config.yaml
hidden_size: 192
intermediate_size: 576
rope_fraction: 1.0
qk_norm: false
attn_scale: 0.125
learning_rate: 0.00181
doc_mask: false
dataset: "wikipedia_en"
Each number is 500 + 50 x the weight over its row's rms, rounded and kept within 0 to 999. Layers, rows and columns count from 0. Numbers have three digits each. The size before them is the row's rms in percent of the matrix's.

# up: layer 3 MLP up, 576x192, rms 0.0692, rows 37-105, columns 0-95
# down: layer 3 MLP down (transposed), 576x192, rms 0.0469, rows 37-105, columns 0-95
up37 083:490521571477508545419400486518501530558500506546411443504433493511432566477533515515446504492494523521569512565454531471614605515538469465482573460509435570476487483557427426479495496456451503597516492472468475479507580521497481609518598444476501511565524576510526434436504449496520428510
down37 080:536484544491445452405507426537436501534515518511415562506578391529542500502586383535526524409437374502523532525460528505443471514467519519473426494579432551534538400413431554530492522473540412491497519549621532457481588494423421483475432438447508519539409477504489459505626559503433443493
up38 107:451528583574493471583547499526515560526399528531457437502491535508455524535478408486584439573510636454595449474481599435467490559486481497437501434464593450458514545508377434493531494556475454473612449491500509526530506506528605565376601540543483476503541404434484508477498482534479465520
down38 105:600518426502558515499475531483452607553554455529639517523595462486504493546549488556402563540465515604480496512501555479563454446534468506495462450517432457444466552531454490535494460442515457479534546585489532512496553348457506516523528520540388450451419506550436585391526454543464562445
up39 101:545514531596553515594490531550491582576536496481426529463450511635451470519509500447552509526412585505500490382466480544407460460541493464505478447492506461525561498585473520569529509489447479589488448537452403490475467482536505439530501476472438430556560411513486502463447466496534420420
down39 105:462575475466478529488455546435524474440482472494428566531538520498482534507418521625518447510552543500477510496442467527481442583565518485472574532539450451526407424501554448438476459467524564565463523438420494513415497457532475525496605455463544502583517557465572464549512537525514476498
up40 157:537519522534553503509467540474495441452483535476480452443537416463500412569498464539521435500567502441497457474561540480501530445669493485471547454625551399516421612509425628484500500413580423582510381425510462520462571538538518391431481541558575540429530490527473500453463478465565473536
down40 199:467507445516485559525449520444484508517479616496514473472500371526520459565560512511593433488526491556508359481469541520563467522639508425549557480511573432502460608493533626451479533518571439580515451453509502556474508494535528452463483491532480504458462609522475511472547542427522510529
up41 107:486536495470469495464516515527452501468537532444484497493439558447600458577590556507511483540517471480497472422359478455485512492524513556487491483491566491520520489449485521537394463559405546472446433408526515528441462463538535458456490385342555398533540464605502480503594532452438501489
down41 104:519419461473510473551520429428497607531479489530611613619518470512606493514565589534537546419458435453450559553435497591410520468406547452558553470520492491563485480579470538563499545495490604501478535416464492454569447565413476546546528476548536549444515516494581427454425474559446521451
up42 094:538547483550533530581482597506476510492455571530428481444533580488428418504455519534522459512577603548572608510519448464472510613482450441422492558522517549507475388517430502461455457535472538560499546520569471564534520409537529541586483483562611486483432564512411513445447549577477446420
down42 090:547494592491443555476602500483554594449515517508468524449524520551557502426550445486475453521497527448467409501543587503580541452517465476499566408556592558460536488384491469507548527545470435408477506548539508505504517527488430441469552404527511395493528519430471519515544456373473497490
up43 100:534596537483466498447506514448489513433532457530444558528484496551540491535388549511523565529543475604488511513444496504453518519582488502459460472496458436492473487543511441574442530551502519491526534445526507510393547528498400377403469456498502536621491531503498438510489515557575454422
down43 091:372565608528460505535453512509479475459420524531525493464478522454532456483494458554460495456412428469494484564571542521465486600530490614462432405453475510505544489582458476529518533485553422456453564389389558638496580499497528576469450506478528549534464563470508525614474459439543458417
up44 107:500416490537503580514499519611458541567562484497439495511500601519476503506500524471507478471414509492505530570466484475537435437374634533512487394534589530485464479495524562504468495460492493529543382478490512524412542508523562457518530424466436428514517447464450564433457400524546448496
down44 106:492470582418521500515514554550521479497554392548574468519590532462510443450536471473396509384477534594460442403542514486459540462503440512425519563522516459344414404418525559443500451431531515516582455506501557492508481597454527436486525416500528514432485621456549544465473469566520455586
up45 099:507454501500440448492526516455512477486482551501519434495519428530464500446478574491624473488490535476466439534512488442439448544518528541532567394493549485515489460569496567539424485433405487568627407591473502519510526510468597484405501505474477447574508487516474450481489509542513557555
down45 096:561541549566526487520484514486543526461468520547497515475457452457520527495511517452466532576487492472407501509468411486488478476538560552513529558543496553518415510462482480543480474455487496487414439564570439474451546426440480467470484589457554527593524533451511515395553516552526498524
up46 097:551499485516574540468484555533434479583590555595502490455513477556575587437492539485528402525478578501556568378503520505550555493634487540468450493487508532513445435526518627476370517523521446566569417489519532478501466488472500542457527464561501393528451514537515580480501458453489491484
down46 093:517485527460482472461392437488524456574435453608567427514453506476448444527488485540425551425494520423536562489466561555570490504463581490530484455523515491489519457519511491506498458517554440435436552562485623473587483479448544511506520548424551411500466510461450601496419459495574500469
up47 099:445502425487458496549587483517404533462514494559430503545589496504544443514562627472451512582470523504531507441509436508537399401453413518544498509426523479543629471399505529482472532445490579512443441559455495447487561489568527517459521469449493392529495458503500485461560471492464547482
down47 097:416540558577512397530527532500445538490454452537578410558496528505598489552535469594516533396508524594438507562515476399457539460553568492466478435476465544448474501456489469491445578496554505429489466421528491591460495492480456534555449410572381431397517522434504455488421526462533425561
up48 096:538563493459550584466501480530491528474521487439572433466437495435510515537531422432597510493548506441432407467536491537521436489585497474522451523498477484521497481460527597586449472411465499498478481407528434572463499478471514581412505544560552573569516480490495417434547509443533473512
down48 091:484493536467460404547481409475509480522481489447504536460481453471488486439543562511412458454525481435588549505536510561526583440482527494505507588540569562465502571498497439575545454482545568598562451507536494488463555499498540536525484482526592566466525498481509538507437574562548481390
up49 108:600500524536507468501528429415469539486509552500599477524502570404450566553533435395543419582514488511519503527534399516465458502444471519511593464613561454541482574475483488475507558547478519425479314519476548435496522462505509470420486497479468519462477541479527545503516454544464412569
down49 105:513497416511573474438541587485554458486609447490454370487545500535500471486489490481542563459476408552555554508476594513554423493540483522523523450524533489494526520587411469569490560384595521435568577543478490552550528446569545472559562469551444529431424527480540470538490507542480605449
up50 089:487498526493439514529538557503530642496556513533500500553513548503486449451435524506467452566622474541526542515572464528426464594468521458468497512490504436462448484486482412426522615498527451425554547491510513470482578527598548541475591442560446535545485470479492462423481431482462499538
down50 093:481515424465490463415667498499570505545441532467524492505546455502543509411502459391561440541511505523493537458372574517509504439576453457543470442446467517573524502505542516479561515513544535570434428515540537457511460510514488494649510516528498567478461532540545529506500594473563473426
up51 092:501443555542496500491477504496442526454446563582460523556457486558635538429480505513445484490637456431516414441463524586536596469618454516528446504455524477469495474461513496528454589501484438449523527519424488540485459465528470552451598471538556531443455405440508518358441421535492540526
down51 094:478537559532474516593529467474550516506490498458494501444514572526412469600363594584536377521518471534510437585479506556549416508437512544419493479579487444492487531527584484526623463401529567516541433486504458425485487468558492507539494415512468559505500541457500498488540576535534545540
up52 092:543506574447495529471503453612486462548439481477513499440510519575468543544473592525534496399462554427518493492422453432573524448534457511498469438555543517550452471417433470504485508538523541572509490492545504472501516485534542522464477491515484540504584463414428534546434440508431409539
down52 089:512565499475491501521451549390591537541515523494537489544580493477525528512561415465522539512522420581442523423630586471527502642484596449541553422505412526456565497441510508494535509439578524383515570485523474464456554488457485532508522510518447555426459452432572552571457515464554491550
up53 103:535544507490466521575549426539520494520462561454537447493453450482413454508526485496540535552511603486538592573569423508419528451513549448388598466512533448528491504566508486498523487607453505473524523549512440494404606383588608572506579470429527589544466478475566474541550529484500531435
down53 102:552508536522515493531494542452436508547541486441610536488403548509487441505512457513400506592427621526505482478517448546533382529486551559521487498403485506487589568464486484487543471532408502506498520504467499556442510541432468462507472596510467501550564495476504450516550556393559389397
up54 116:513489485512584525586556561477547454472435461481457442453537498535452501474544373444469508515478535522484507507433472582466485501498571579534468511504496407416515491427452525527484424401449489503561523536440372447481508440564479455467485359444583479528574406465456523504524473563502590447
down54 117:468464602461529527530513548532538499492548474607488532511425512468511505522550481456399517519474561438452496513499488444498510457517550500538444492488504464461522550599516551499522531518559420528451495600486522517502528502546537514559492443531591481480453476520550492468544448531579403543
up55 099:560508503424531531495499459505492619531497607549445526511430510489574505514488485477582522483425457527579459516381437555507509472509530530512545483491409511547542527508487539512519494473529463475575542514463465594468521449517439473524543483515524519550541457409520576449433466485502492451
down55 111:462463472565455540452541487447565508481517589485592455538486477478474594511449435617534466526481567555512505569455361491565514485545517486452497448520440380523567499534476493482516462437538533543420448463508557527414500488455521499541448503432467515558422483642446586540449606504570520466
up56 095:524545566555503525532441497474562444367483509601467449526542342513504554539449509400607585430458516502593476519492479435438377579489596466576522472392462499437446484504494510472515547437373519424503498525451480475489503432592509529539519532484495545470612489518484449445450528368505495463
down56 089:637395496556451429436545517403432513528498495475609561522523538479484542465522479563587451539493493477522615518555531504523487497516553554516508524471457426463538459464552457479336540534546455510607492504540514544604545501480485453493532475625537447425486360474430501456570456567489510532
up57 098:564547519442467450516496481591491500501381479469457474506505507516434479573457428466591530520534554496479493522399432600570521501535503539477524554517488439482474559483454450537460557481449510507493484420542519620536521466558544393483559449518554477616561413522445528454490469519586587503
down57 094:527572500449427410541507492520547514519483552481541538534413490534467504446512477586467567466549405491456485538532520489471588417496453552466454355437405549571447514508415487548498487499557438521536511512487512452566536504429490480600569513515572548387354627548553517497457519511556555527
up58 101:456568466480492615546512423576424513559480552447465469515517476587600361502483514410531508505525484569546600472458454572589422449481527505516625405545447510530520416561507489455467478469468488517552481492379524483461501440542590498525520482488531459457530552482562475456467511477477507490
down58 120:548548590524446537401450460451507512471474493494496469498443498521390529491522441484461534566529531464415486529598445466506499495486563498505431525419503639450497503445537435488547350467452461494497562497546484457504422527492512482464506568474461503513557508515489508580510392589503512441
up59 102:519462499497442418385511550459551574491493588525519491454518451622497436490423432380533501556452535449525449506470437506499505552511515477478530417510476649576537497497472494389392475628411520443384489557524473602492538508531536455648464446542529545518550463530451513493515544479473453452
down59 108:521504454463480472542479560421494452507564424534550544546564525352526480513526428536529556432595515566426523430557553490513501412513485494618514398547436557488504521486459529541454470487536530438522478461557525467448469458478523481499511456558469533426444492582504513582525514467512539595
up60 092:453469495465421508528497579476472461457464472508494579517410441443421413412499590465449498539521544444516477388565533499477553488515518425544514437450494487500484544505534481457410558512584491523560489454495467475515556456463569488499494476479541459549464494508489568517417557616432446547
down60 098:420503549432504541552468445490485463549457456531451477459499549536455601570512451493507469531503505519513509469525484561495448489478546538450440465549503563421518418468525519572507483634498559458490506530553462556610554533536488518429442565487505564558425545365570539473539545391505532577
up61 101:502525550504417533628471525441502462486508534582466464452451406450550454508500567513484553631595466576477461427535435442529529483540450545471513425486502415414477518545509462535531555542542428539432450432583518531524519461552536539541429532455493439556560534564413441533571504442544493484
down61 105:509514542464552509458485542458511532515541429473453427519587457508493533532515450426590458589600545498485499471468500483494511483486519606546497472487440535443502489412633490503453472516574550570487458489508435611434495495523519423435490484492458400503485497449423508554591586489529490495
up62 113:458562462523520616571545439455420587426466457527448429463513472594445463516511524485517540510495488464552400468546471531502446462429474579533474447511472501440482502458482515562504533455507501479516537507511523502433506426606451477416538403494528453452513580519495553515517506555568485578
down62 106:486570396451553605479447440426584467462499523571584495596542468365505475523459433459540562527467477501524591520411434608540458445598502499536481488462485495528544470540577520573448513469473503444484547495460582452474429423530528512526378465570501484590447426592601528520549632468464477428
up63 096:470481459563497641504461596544511453420519398563516477440469476465472444524482526459528463522489547466573522492455537515381519518513546600445580559404536408485520467554467474516490565492437481559448451484574490446474543500528500443506495473536524490507525478509467488531638566547478543567
down63 103:511512538438456481517417457539642521457466595426396529426495436480553519513426510571549497529531530484460527538476486440497518517529559469427455510443556447478537492538511491537446518458487469628486462520598434520459529441569422526521387395459499493522475568406523552433534472418502471457
up64 094:459622451507577460444521481443530553529424547504467499443527514451461438434517459468553462492465520451535484568531543527574593579486437474510481519556548530610357475479528431447535459542526518534437498483414528525473472470471519533414535409397490445530510522521439492411476435490480498568
down64 094:537479472554492432490479549417454579520483549453531529579565424533383487562515533470487544444516506554428518434531538513473459452474487475516469464553465424491582483516488562574416562546498475459502538555461607460586518432519452527466510498493523415481568542446477471534557579536522447388
up65 093:453520609483566593550350435505455514463601548487551493382455519472494530513512574409508562548546562581496463603440463535512500474541529507503531475439462554553390498464453553499515490462502476553559519514586414466472491513504483561480496427511646490539611462540469612517435543507519453459
down65 091:482530594478494504537562419534521504493475484572524541484537559497551502403492465424445536406473488552399548518550490551460498526496524409458463537526546476468518497459539545491485579434437583615557548469447502596483489570430434517508500478579564537502474489464584558513437496460569464500
up66 108:439486560567464523506565572504553510506562498504455448521428580543403481582508426504519402522476582494542411416482431532431457429496591590492509460529487415511470556495519484475506484512480459622397509524503441509470470513531460523442425435513440505524507511491461535486546470498556591545
down66 106:450422591477493561431447468536470476431543594449544539446521547470420531432450499503491459629452609579482533508510410558542484578527471516581476535523479507542495436523550469539507462425481494518471424546619491451513492476419462499420509501496489450494557571469498532531486506480508620490
up67 109:557459504557494519548510536469509407521432469547468418385548501509522433465509448491529486462621537470473494514526409526529520488549541530351477474494388492461481551591540442525520565510467507591537505419509519465452541525616619546509609552524626513561528494458420513564506374542470489524
down67 109:478513570476536529507554590500481446498479611384444467358454483474496419493465417456538514486530513493421477466551436521501434553533479537366549520478566527445464540519453517493566509531512473547442441473537481504445488459576474571466554517550511581573476542570493478519530435412548609512
up68 097:509435445556517445454407490470422476461412443451513475561538478479534585576441481535520520606498476547505576461470446641539482542517545515380523437622525533459502459480476553510387445555396538562550496471465511453502545379547525458508489461503506522524450517447502413515555417479393625460
down68 094:563538560568429490580458521493461448472543421547403497491518453473531529501604465498510511540483466416591494519522615419455493497456547517615521502429491556520521478452542529491527519499510534429449530453590473394534553486503501500558496463472499428458555488495547551483560454552484413534
up69 113:469442493479485562480450472493485511408479479492518405553606476515415566542574523450512497519526452441533509498403453500446458508479494489446548463572533487536442521505509470494557508484492480374566459527537476450500514530483533560494703420517504589520563575562556532509571400571535449474
down69 117:630487551549460425574554437524452508559540552509419476524586515483564499402522627460486436517544539508511542570520522494520531429544456450510579521527585411470588522466520534496501528522523481533505499514527420452412641489507405476484457438536435406568450463368519497478418497501503544430
up70 087:488593625495511475476495548438532549463519539528508578509574414548426442441442406510462447519505498451536461382510553496492394490529435469454437561531515566555471441447553504499489533502534502421371457528559549456520465531551566598474519530545553513530528420506428561462574430602541499408
down70 090:456520438479587561449445440530502444562409483470507567514461442466520472525573424460569554495528490503532487503420485517456567594401543532561524498491566511475543508543574523500436603449470466410608544410406467542503578497462548455499560495579460455518456541446538461492388618478457532526
up71 112:410525434478375521574511510530443539457635567543485525438490459549571486487540548551541493671552592432619504576459427494438516506507520444489491456503522500496511536471464530478421531506489470565518543489442412434420519460505515461567467454525527607497644422431485519456512571463402483507
down71 123:469475573493480412449542498582406414496488524611514473449486494391478644453540517563542448446458456522493502535562390511424517499454552540524523529497465534500461546605522451491488488548490527436485550437605468441500589489459430469489501523441503568553488437511480413559388575469471485428
up72 092:469457468538448583541466393478468438459451496595413453453514496484509504433503468483525406456598564453479524544491509539509432530556549472469461455511445465435469485399513442566496481453475438525535504444469549573407529635511579470470582496453501622556545427369458549418426540566440515489
down72 104:486534612517540495475575522536570533527496509452453515448482444528426471523427557507451544506552496593445497472582491410418462432465469565441418481402531567503492531606531511545573445444501457524443568504500441573442517412518513470427530513509574461475484492501534488499504419469607489408
up73 104:432529526476461564511519446543437497463526537573591541538480570561476454507462595432551441581453535500500516505425422532501506432520461416533509410529499500528413504485502492428541440590452546482467481427497488596426455498553452510518463414456498491529477510474500462466480518535499493502
down73 099:448433452421608480396521462555504480489574508547584499483393621478532481449435467517570586510494497554489535550442538474539524474419464477456498538493563462549497424497462485551506458465526515484502470581595394533520632536484481459609515468521511532524572467444529507553430533503509466579
up74 101:499518577513534520497520447502467530513422551550538457375532471567449523529485549462562482481487562609487429506511449503487569473434496480470487504532544498386501412460469491534482445443524506454438435445511530419401509512510520366449595543520528472499525478443526476513504455499458494617
down74 091:487496553514584491452368440452547412450502567481517447446495468538572610454540543504544462500521499500436536473553489491522468578435464496505556476500544545488572510577526585530515421484458484475413528539481485580464556493523472636463493499481389534522503526608446547561528564376443517522
up75 098:564502420506502496477483539457569423476538463493542444590474443517467533415454466484514504571554471481550435508601475485572501485551472450522513493477498535491463461449562559482477500506522474589569536372484494493569506326432486526595523427478434537494532544510561516542492474468498418446
down75 095:506393424477451627543482387525466507476545360485501629508496524535555530459542427431467521361527518437548532479526497534405469583453515468496451450459541464479533520464525623465507498447588529459533557493574448459528441607446464463462464490578419484490544501516445549462521512478396492517
up76 107:594572465456454513475472398519487546540489509472448437505359466485509433480527367438455512544488725489487538366490516506532562493509590595503563486513442466558488543536476500527508479429575522576492423466497505546480517528488507496531545571549474463482441490451446466529477512471545463528
down76 110:507506382431572490496418439527556425608412460530448557498523462618526466497414447511502537501518552502536550521452502513566544483567497508523500407502530501543550551521544460438490554490542514541586523489514470525463505496543448453457493506517506389496460566461564478482530431516544553467
up77 088:545539441525505553472527425496444427420479489535455515490479510544531454403488560489527424546538472522511482513526455542493485526556517500389444518509520439392439530451555510438442509604532376584484500489471552448506595552485451521553517547452466421498475506524482446501462460449524491551
down77 085:518478506463490411522478487495514464560399433537518559537586418443471505595484521561623455462359500494508563432506487463538476446418473412500498439483501492459542552501483502539429428461508523519513511460477460596540452424502488521405441492441533451533466606541533540541556516556468457489
up78 105:470579487526491498562527540538489504451592577582507466516488528467519541402472440422521511534394419494479450465559518462532472460521620514435474332478463559549493503550443451472538545478397457633464412511489520456461540521503549498585416521446524516498504472435523497511593588490479509548
down78 105:541409593547570480561536541510427637554499554467440526492500513551506436489453479581417598438499540440501469491567507481615447507479566509454473515471474449432581538464460541540455552542514486610491570546567539589549520491458598531542452547566509549496506483589516508479470500437513464504
up79 087:459616530621488475458471563496470581507586523564521538494541582492580473575538426461481513481590575459500467479442503526570555523500517430454484440493416563449538484571497488530468547422515515522457441487505539568413489529459551557507511457463471602447495537395502407424549475501503446495
down79 088:481530628461528457551455447485410578572430514439478564473479453549483499514423527507523450505511588459524569582467466549474434414434516485489531599470517552417497444588528406535536503458471528508490556456500489525517468462532474500504544518440542512582489468477516477406490515524497389542
up80 103:467528552495443519512403490509554481450480516586493501412441406501561427488546480444502522516539538467497544590342510526450506461521597538540499467440537559523509478498472540489475617499534454573530494404526517551456482457520499498588518507502543548510505459583463633432600531520481471485
down80 103:394437601500473509507540539515533495500502538578568468509566455460495481473549469451494438548420476495415474518538525443443524551541394445456481505483513549442527462531578549477528446490485516496455556563485464585483534481551415547436542458537535517394534476514525504588464403599585491494
up81 091:448488473432553527470408491493444465516476479499560471565549521509496513575438507376595559517509559538575485546473530595505560527529517462470523499509493510466466483455472460507560446456454395595441482474409544520578477494524490485537536477480509582420553537475541410511543447454519546499
down81 079:517556607464511466507422495436487540464542523543447438482544450460499469512555547571383541501454436478535563555497512402450474455453455452567521488556438426477616518524519483582531589484541521481549510518545552430501553510412430497453515507509525538495466523419473531458457490502371592566
up82 093:432583555515524496450428559495469512512523554554459556544587548517572342437519504528503437519589488488512475533459485505529558609476471525475495497487453453440434426587413467486349612496523462479553473504533528536429546559498466462520526541458490592478518485453512576537466487542489498524
down82 093:481417462434506523523502517531501552492483488508589462464471510434559532579465590595524448511441486518452513460434529512494504450420495502453452519502625412531402607495508528459571551537481550542425559523407459512543501521504511440484441535539520562470584563525553371512453482472428459555
up83 085:414573507485500519579533576484409476465432502482425481492497483471488445491591540484476545568617500534523448515516429528558481566519502544415512552487563528500499475533560551463655514501566547492478472496431545537500529468482619575517548448470552478457473483458433423460460437502449490614
down83 083:549513508526545477484459536510522650534514509465528538522567522480497441473496513514471544492453546523534598510456457498476549379431525438534512507522396412443455516499494470583438502490490577512450483535528501542441521462510465393515527546390482495623439582522539507573448598511483384450
up84 101:447577481501477450456569473495416559522512592524489486529561521471529543573485471499479492563502468588551545583439444514503532429472487477510568483481544447490483463449508549503551415523507440581497531523408439497504501508566504522521563480460490518463422564464466561507581489469609487512
down84 124:522454607526479525486452464452471474463512571485545437487454490550583517495509472551579483600501519464410458510555440479589512559452548481476511442474578537469457500514519418517533399484536495517513452531544556489446537479520534514452450449455499496553590502537388602478544414417506493437
up85 104:450576483523489521568512466545396561517516416502563434534597426498494434445506492504542412490412521388472533484446475502592469467509569433463538431484550453418518580380488536383405497496512500500599503468483506523598512475528591592556516525387455503500535573473505557528481450557466423572
down85 105:423553342497508548450448580451554424547588504477560555496459453515530435510531460444541600455580471513508399617492574542440467516449484481493483463557500551436490440488450406484581523527583520515458570522515541553500393596559446478483535384507428415472495466511431493423459578496478545488
up86 097:512511513494348475495479559418436500447485439565527503608576506600496543563523509454479556522577486526516433454481547540472395517560527479468574381473490414459489438448487457553499443542504554392490457487509533458556536483437509554489506419488534552511567554516475428539416551518472576563
down86 098:451544577471523541545559514541584558510448557535560523433530543470508502458474500535500541466468560532503485529531473622567440516459486522403392485460470453475541536621449471411566505526479529508495454485508396541518542617469494462436420498617490571554527480495576586479490533383576459390
up87 112:545529558474451509461548518495513462483556546469473398530516457595424431361426435506523449515476582551509451483553479568393463444474617534461474404488504381485393551523541507573564492554463538470573478459461452494360578489485548446441444500449495509531554580543481469472494533483471474468
down87 118:492520460530465480499490525515613419516572501536460570622482488552437416519532467473501596498552455479458583599540517526392538479539528497569521370508469515562444454513540570504537517485490493557491513643625565564534507460468526566528494456468535379502452537456481614476446465422513498432
up88 105:570485414542538589510450481553374492452503430536483513614500397437574539467532484461537541462460481502554460478559502470509466602532456525512511432507480582536468460502529580455492474469453482513426432515454499458475504444487572562553594452451563514510493563562537504486473459535491472510
down88 100:429568373526491456469435566429573420505488455441485492484495551477522418493557526493464492547341492479483563512505581437527469533489539489498508589540520530512510486535460353455489486536480487429441474469442511544526435433513443473479514436519534485480481413595481550493523477535488452469
up89 096:483489502514548455551492540549491541543464482499474519485399434468495492558451453470502431530441584630601458443440451429483530496477582610502517478485512586513444529496425570494491519596456419430530403542452480504537448387446563455565475488536525457517449489515583452492509455519477473511
down89 110:436485563555493468499479490499448442503510497546469475493562553461446555521418556537430454445543469591485493567520511485470564551483444448510508467526506463418529459424540523518497374437409535481597520626495528465498518521534473473523580489499503461515450467423620460552415478573437492458
up90 098:553529527537479500481400385484435552418445505563492460443549513497463457485406515453566481513475537451517410528384466492499528528412561501458508551541428569483479521522545486469483536585521412512443482433505475535442495448532526537497489412409471611496503480511532616497564469469524465482
down90 092:479584598458511474475488503560433443512441522446451515492519423430440494541504531462496610528465468545417497537510497554543422525520520481539518495568552483475538604509529458524533555468519477455503540521474468499581543403446478403397438480542539507472521551407559522416464518538500527421
up91 102:592563476482505538514554496470443440447498471547428545441528544506577591539607540479545458549522462486480474464485484506427485531549418523442434386519505494586545516519340432507439489497383521453501381489464483478502472458469534498457474468418465452558493493501488503555553546451506475507
down91 100:518541460506513440456503496526514523467556457605572606422513482461546404491532509566515525452501497442506550511486573496499447478551536564595551468463464510532529510463463576553441480554473565538492557499607518477491514481455474446670475506580481553436543473558532484551542529568436485581
up92 107:528575457491536485586551390521413569428455422616494412523422570538602444530498495493490588445462531472505489468434477451427503481436540495480488558482451528527499566537474524433538614525499453553490514489509534470518563434508506444504475432457466552590507467465540601532571458377425484505
down92 100:473450568430544463442497421564648546444550524499525561458485466452414495495461466551566476405510465471470598513570442563464484439464494455496443540479529548501481427505445409570530549506515567432548492605418556573392496484475497518488444533562458531518505557542559558503486517421534443491
up93 108:557579532593443517559538585485391511515430499514517460526408411515487490505497539471621491532528486458483467502481526496573440444491452526440492513578473490550474483423521516552545491503488497479482515486447410478529469453458518476510436497453530432543538466572353566501476448480532462391
down93 101:527453501545500559451483520572443517520510488536552459515546391548538503559487457516534602450559511474443511510489544547502390609457444528498449537564527536397426467567529559505502391511469520463525488520594497615569459530479422461451496440497454501496519471526504477491509478506529374487
up94 110:578598519522453549447536517479507452478459475462409484406448479502475514503566534424482520473582518554515448488505541464485532527424562445521493468480496504429504515459443552503497522462471520520501513491542497406456525491519506417561493472480430497535706488487507505487464543484461367524
down94 101:585477465558557455480486460499454455545550536483502572475568388484537463459502522557531567439464519435428563465438501428500443547410467590487616546504472529437442515531560463551534492469499397445504541558525540431543496413539565535467563490531463516560541501601599482459498519463456474523
up95 098:537528463496518507464507625570453500557416528508454419456604434471418454486479497529541516539517484537488484514549542556488561540506465465496372473546605422562454451592445475509460456499458458434371439504499449411454491458490455516496466436451479531550542518572400456461554522521486569547
down95 088:371587501492513535541464483553470575510607512435512531535399441415447550543517533480490553496447511490489489535503577588530489511376449462393504549512491551445548641529487462535500495563585515491555518576472423577493431493447472455533562504493522470456543471471552514541532515487528524493
up96 096:504623409524501482479508421533466583407486432483557464520506404391482416577589467522485512505469451463478528433453421451533454472563447429429515448606549511381433540490480565431512582462396474515462432488485507449505569545595533557528572507418529464486485542553476560466470486488557545546
down96 103:475526296507466389447462535428562513462523562526526409457517440514485557485497527543504450482579458569541544374506566504522461497459537473599548550446468365424494490500475492536481566491516407463497466532536621518553434475484519495497528447559452534484422509646524528429555509566482553546
up97 099:528517485506467461454519477452522502507523594498501447498427566499465521503513489432528417527560400541456497403551405441528487547504538580454466502575481434488534400486475489495559452575496492495487436436530474421501532432588510528503545420441570453544621571578440507520518464438494439484
down97 114:454573598627560517537459535516550483561459525548442431514526531527510499617470489516493553415594419573491557457585482554445531506460434498507444516506475494543524466533519389527506541508541536431466502528504605518467576433474440421448459404541413526422371419480529487581448465431593492543
up98 089:536551451584458488606494495531440462524463464508509507516474575596421448538485441447498454454485489501468543506494478549513481550517502442447547541444526551485485409524422585581515512518468519587504468480434496506454517499472482457500466528489415479533625431482392447550436501480470537512
down98 089:505530602512506496396500496428519510576487544499502434432547519525502519517490558448534488440513425536556360525544597491424510469456469510500548411505524511430558452463607526461403529447527441460423533506589533435483501620500475515515504436436504489384466499331538472480543519589589587539
up99 089:576507475547446576579489467549423509507464439511502588589474475584393555500543497490500446557539641557525465466457484518478511468508466496593477566503443583513498513429539406551486483468446539454548404484555449475420538553508451513486585462503509470527423462455427521556605627524540359491
down99 086:452452555510539516423511494439470400487534556459604480519495453486560492511459452396458509562489467486437466580571503474467595518500519435484451476473541486510516492561538557431578553540519527465474587576506417475553501442519573507492535557511528550424512479513455432392385382518472576577
up100 087:450468560486440450559388568495514462506483482591482448499508466494439644436513442425541475472577444485512497544535509599421578632563479480533483484479484524542540461461487396451576468469444521515445407429450479479484470449538479560485453449492522437527542464558472533509507391604537531530
down100 093:527463471508535471475517555420457599510502517433463535399427536570539485527424463482522566457535453426502585433453527507465461492438539575433447568414488540483599463491444479594531518504546508457442512493482546511603535447436466445488460500546522475494487468506505558555511530444517501454
up101 098:532437505533539505437492572489458445468453453495479383520510373457444509516458521459563507515478474486492476439424351507509551517549521445508510577436546516509484486485492450465467489471474539622617493428418526501550511409542550588517551470344447515468499549539517503473420487567397580534
down101 093:448526395396517459488462475560544540476637510470490489533524508614491493537560412484379475471554447583467544567508512549551457565476572488501553541516467380435516432531529512537522515436510544447427452450514575503540517434512458508455540430528483445488516521697443547526523540538472501437
up102 082:495526465536460610464428423452477487505498561533524530440548508567548546539490470530553471441473471422521457530552511448491424605398490569518485471542539551402477520553449472464412550389442448456514496514493567523374502550516562484500548502510584505496506498502479523434417506549568521538
down102 092:560511462440463429430564465492490518503451525484472468530500501485445514567467601557478528497515513415459571469572445524476495381352502454530523570559483527436566574507473547608436526554430500535510534437499465631564441483572488479472517565475459527564474535440490450491489512546509527610
up103 117:509472514450461546525476528462393572446527492501453508450514439545438433514488448462546517527515587474515473519485456539510540540423458476466547393493523459415458548465447558431558510494480513486547490446488367464435468381499564530450529471465519484503565505432464456492553438442510520604
down103 115:513411422484532484499482467522552446468480538501577515548552464494407637509539501557563432506516486532438502437496486473508507525570501482556469528537495452536475496525486575541447413542427450500528467495512526470500445554539605506449540541529428555426431543557532478567441540516567498517
up104 098:489469474493499566533515546489547470541372469437504525406468371424456454439530545520436523536448482516487498495491554446470544485558556417444547514614534442421462481500523541516538531406536386478440501476429483495507554472457532442506541507509485508595487553517480533460441559474534514506
down104 089:467524348493536521574531535526479477514520532548477535519471494522503588570469390575510543472454507509471503568529519499480528506546486381497490493507484541475550554424477574516476456565515452530395468533522609504502421608439449481493504544489465513527344539574564436554521609548413589600
up105 105:443522549517489523541533477514419571454493447475546502527515514556528455488504500477556475629553578537477511467452446603561495422522489459527456436551473419526557439512517520542441416487427548464481433424544475515483496502554516365467499491540555553467551511462502575447563600556471450545
down105 110:565561405481522484489437436488559506493478423485546458529520485536487519457527466577469469467439522574569544482439561429479517426435509463529576528593502485553450552451470430573489515446493495570489488491467481399474555560567471488542532575481507440528492606657490457523505540521455626480